Each number is 500 + 40 x the weight over its row's rms, rounded and kept within 0 to 999. Layers, rows and columns count from 0. Numbers have three digits each. The size before them is the row's rms in percent of the matrix's.

# layer 3 MLP up, 256x96, rms 0.269, rows 0-28, columns 0-95
098:525424493510504415523516499512468406512510538439522564507496520556435485474494484515462463517566508523550480498491509485474512450473484466566469507504466557535630540480559522527557492473478501533556532430512554520491506471482473511466452511527566515522540501419538452447493465556481596512
107:509540470566520597601459449481472455440524474462531574530554469481587559571451499492479565523526420471519507495505524481505497501481478500441515539501473532524529500494508573444520501438529551470498535433475482541509455473498474476477540406521476537517508475542467460516561492457435476510
106:472461504456498466498433512434551515561439542502411495501490488504467510478450582559519520468537458585491489493510535455487448480488438533437539441524487565534524455471554545503568460504480507570408518504490516471501549500530442515507487590503493470498479611482441496498472485466528512510
099:506492518553612466497457442500520544503501472516498522407472444494527497427473491500554484469559465575503500507473464575499530487542472536472413466533469446467541557487561517499543563517493485494476463499517509479522458475504446522510511577470536501589478429507516489517462473557438405486
094:486464553607464495512489559546571507442530406538527549440447473505570507580464530443479519559483466534448477522517463526484478506512580494512467538512517459503539484493526479532457571530503441502446545519515455514480496425451546504486516511604511544536536451537540507550476497485517508505
103:550567479527514513437514525475503464444602431515518527548522437503542471486486528460592524487441526495435510492487488481486485496541527597513528476487473546529543522543520547534515495492477555522451463451491494468455411474526507504429458486494456500398490481501474495417568521508481549436
101:470496404462618471466498512514481550540526508521420493480565501469533496504487509490513479487527459499512462465497480513487492444496555558507466487468467461476532500463534532501517445502483519526436500466467512627449515449494574455405539477553544484513482556490500591521503553488446512427
104:430597481500448468547496471490451508500518545506442513443542540516504501518541449449491510503497576551481418605469501510471442493466491563509411522444512458477489526442492595427486531508495431512524524483503500471560502462479539524522494489466502457465474522459507586478478486496510529423
098:521508471556469543490508517486468462608491552562459489445543501494572541464383443522466522492578522439411486468454534532548500468442521462489530512528460467479536496498497517423570437561531490528497544476516494483530495504548451489434559513473464435483552508471483466518472508527507502533
086:517489568511433455474556445460548470518526478520505480456499587475486513472471438484534385431514520512501495495509475576437587478475435516464444500441443507476506497479503542501480478527566551493519492486543477504489484528529489511589548527484399442448499518490500498446554501514565530534
106:551530514447477523460463424496493462578510470514457516502589495459487504484545504541485463495530490582447528524534518498483503517458483510596484427474487515465521511478532471474494437521415534450500507541500507533459558556455550461473549590505598548508466519432500489506452502489500415447
104:546501445441501465494446456469497481506504483485529502562467449487524494506457505441527534551546514471501568480444476489465435519456536535465456499559517484457486519543472511536464512422474558492420505536571587505506492492515491582451570480464397575541496545478460471439553474491480496559
100:539451485471448436451479508467429522494431503514473568491526508540493581498510486514491518500518504443533581515481438430534526529507474636559531526475539479479436469540454555479443584483501506586526483550520484504472469464494541489468445540490594513495476468490467466528526521518496531512
108:490503473521437577549573490562514526563488501516533524490519504493508433523532522417437557529573502537458454485519458499521417560472507495505434525489538480529430568442470461518516484535473487492452539491457470465491491515443500459563432488496477602495467509573484494540570491475544536475
107:537426456482455486443501457493515514521487469556520538484515498459533507486518508527545498481465507450460521419497440510570566447538549507543463398595531539558535499494501476550561520445501410481430471543422523524483505462536476546510529488475507503534476456559465504527454518456426518465
088:484540399496489432522498463570541489454493499471474444436494569482513563519494369533554550489535576522582498571495504499594469556510453434496540541474515475536498528491513467508470460452493575525506477468487514499483495479536481531447546507548508480488552505492470531516438527537499520527
089:530470505547540442546502574508505409537537509515554459554435539495481528481556498463468499432540564517566586513513486478552524456470497493521559590493474559487520515502483452459564473481501504481448536451498510493515442523564599458549474470551452467517518490547495479531564468554513502501
105:504411468507544543509491455441486507531531474553501536510410527515546514552542563555511514460540419514459541483522452451520444552552440497627444528476557550562463497448505481557506500525494493464471486538535520552471525523448493510501552510497521558541492508451470512541495471445525528557
078:492450528472531485471482487508482430493548501523543497524488411470491486521534469469549492523519518562484460516473504487520507463539498514530491527439544491531545475508498437500419462481588423533464494477452467487506507405433461459498482503557451464518501392500511539483596575500567568433
106:550490632483494462509536490497470504432461521541473493463495438504450460519454432500469485524471521490488544495529482456460517549561571501519505505497429501497417461576494499492500538461571457553554476503514473448509560417465527583451509503589517456513543533501497454465557520503495536504
117:453504543583551481488488508558539445469530482477473543460398467508541464420508446459519487468507493438527476538569494549431472536459480556477463493509503572547556511532531509541532469521559499510504507487460514572490435546507460461564473465450507457448540495528539524486508431519572450469
097:487459508429497464434466480553504610445481439492484455493447494538520479460521450507460536489488495480494546547428539434481448485523437501464524517585420501467449560445523528497465534544494431492452506466508542499492527544556538518498476480519535516532495519538431487486452429490536494596
107:473505553567462553534477539498482505464537522513469480493508516479434480506471500442464493442453490500488512479473494519469475511499495453521468495489439472461538531580544441465426598587428514501548581427512538454482500508512485402503470516508482438490531512578540521498520469541408441460
090:458588483478519521448469600513480472550474469480473551493528470525492491477529522459587563496512446462512525472487494450504529521472462399505484458486457461486471453533518490452507459459555539467495419513559474484531552455552504471498471570506529527442586459458500531488438512490402476480
095:423545503502521448500574529513476561466468531500427497510487543540504515524493466483568476532588536499481494520564461541463486537529485452483385546461476472433504573432503541483484516438501514509441539527480435459499500424423502472477498582516513521515475511443520476501458475453555488452
102:528483496499599490581516495541516500475492495586481534526501552553551527507482508570552575533506533520513554489469474572466499541444554528520492524468495492542495428476491498512469533554438506500538511524555541504485544537479491560524519622544453564527590535522544475516507561481510449536
097:466486523414511543418514530428521434527495468497488512528528496443499441458482506503566524499514496463578536471532520570534500464607544494537453499506496473450505453494556548518513492600466565481456490442516474465472497441502453476550458469541467541511489456472484411485452476520560458499
101:525478579482437515519466536565504465508554460488465549525514499557442548505441493500503530508411418470514426472517437576517530615493478464533512448519508503450504475541512482514511454534492478494486593456452478476524488457458498456487500458549461490498493508485571578411476519528485490471
100:495473524505524455525503491530519519524392540454525464564413537511557569486496522498477552431543468503477508459543522385554466500557504478509564529542494480534505514455471469494556498455534516529426503556511521509465459460445459531519553490613460514491495484473539468436494566521489517529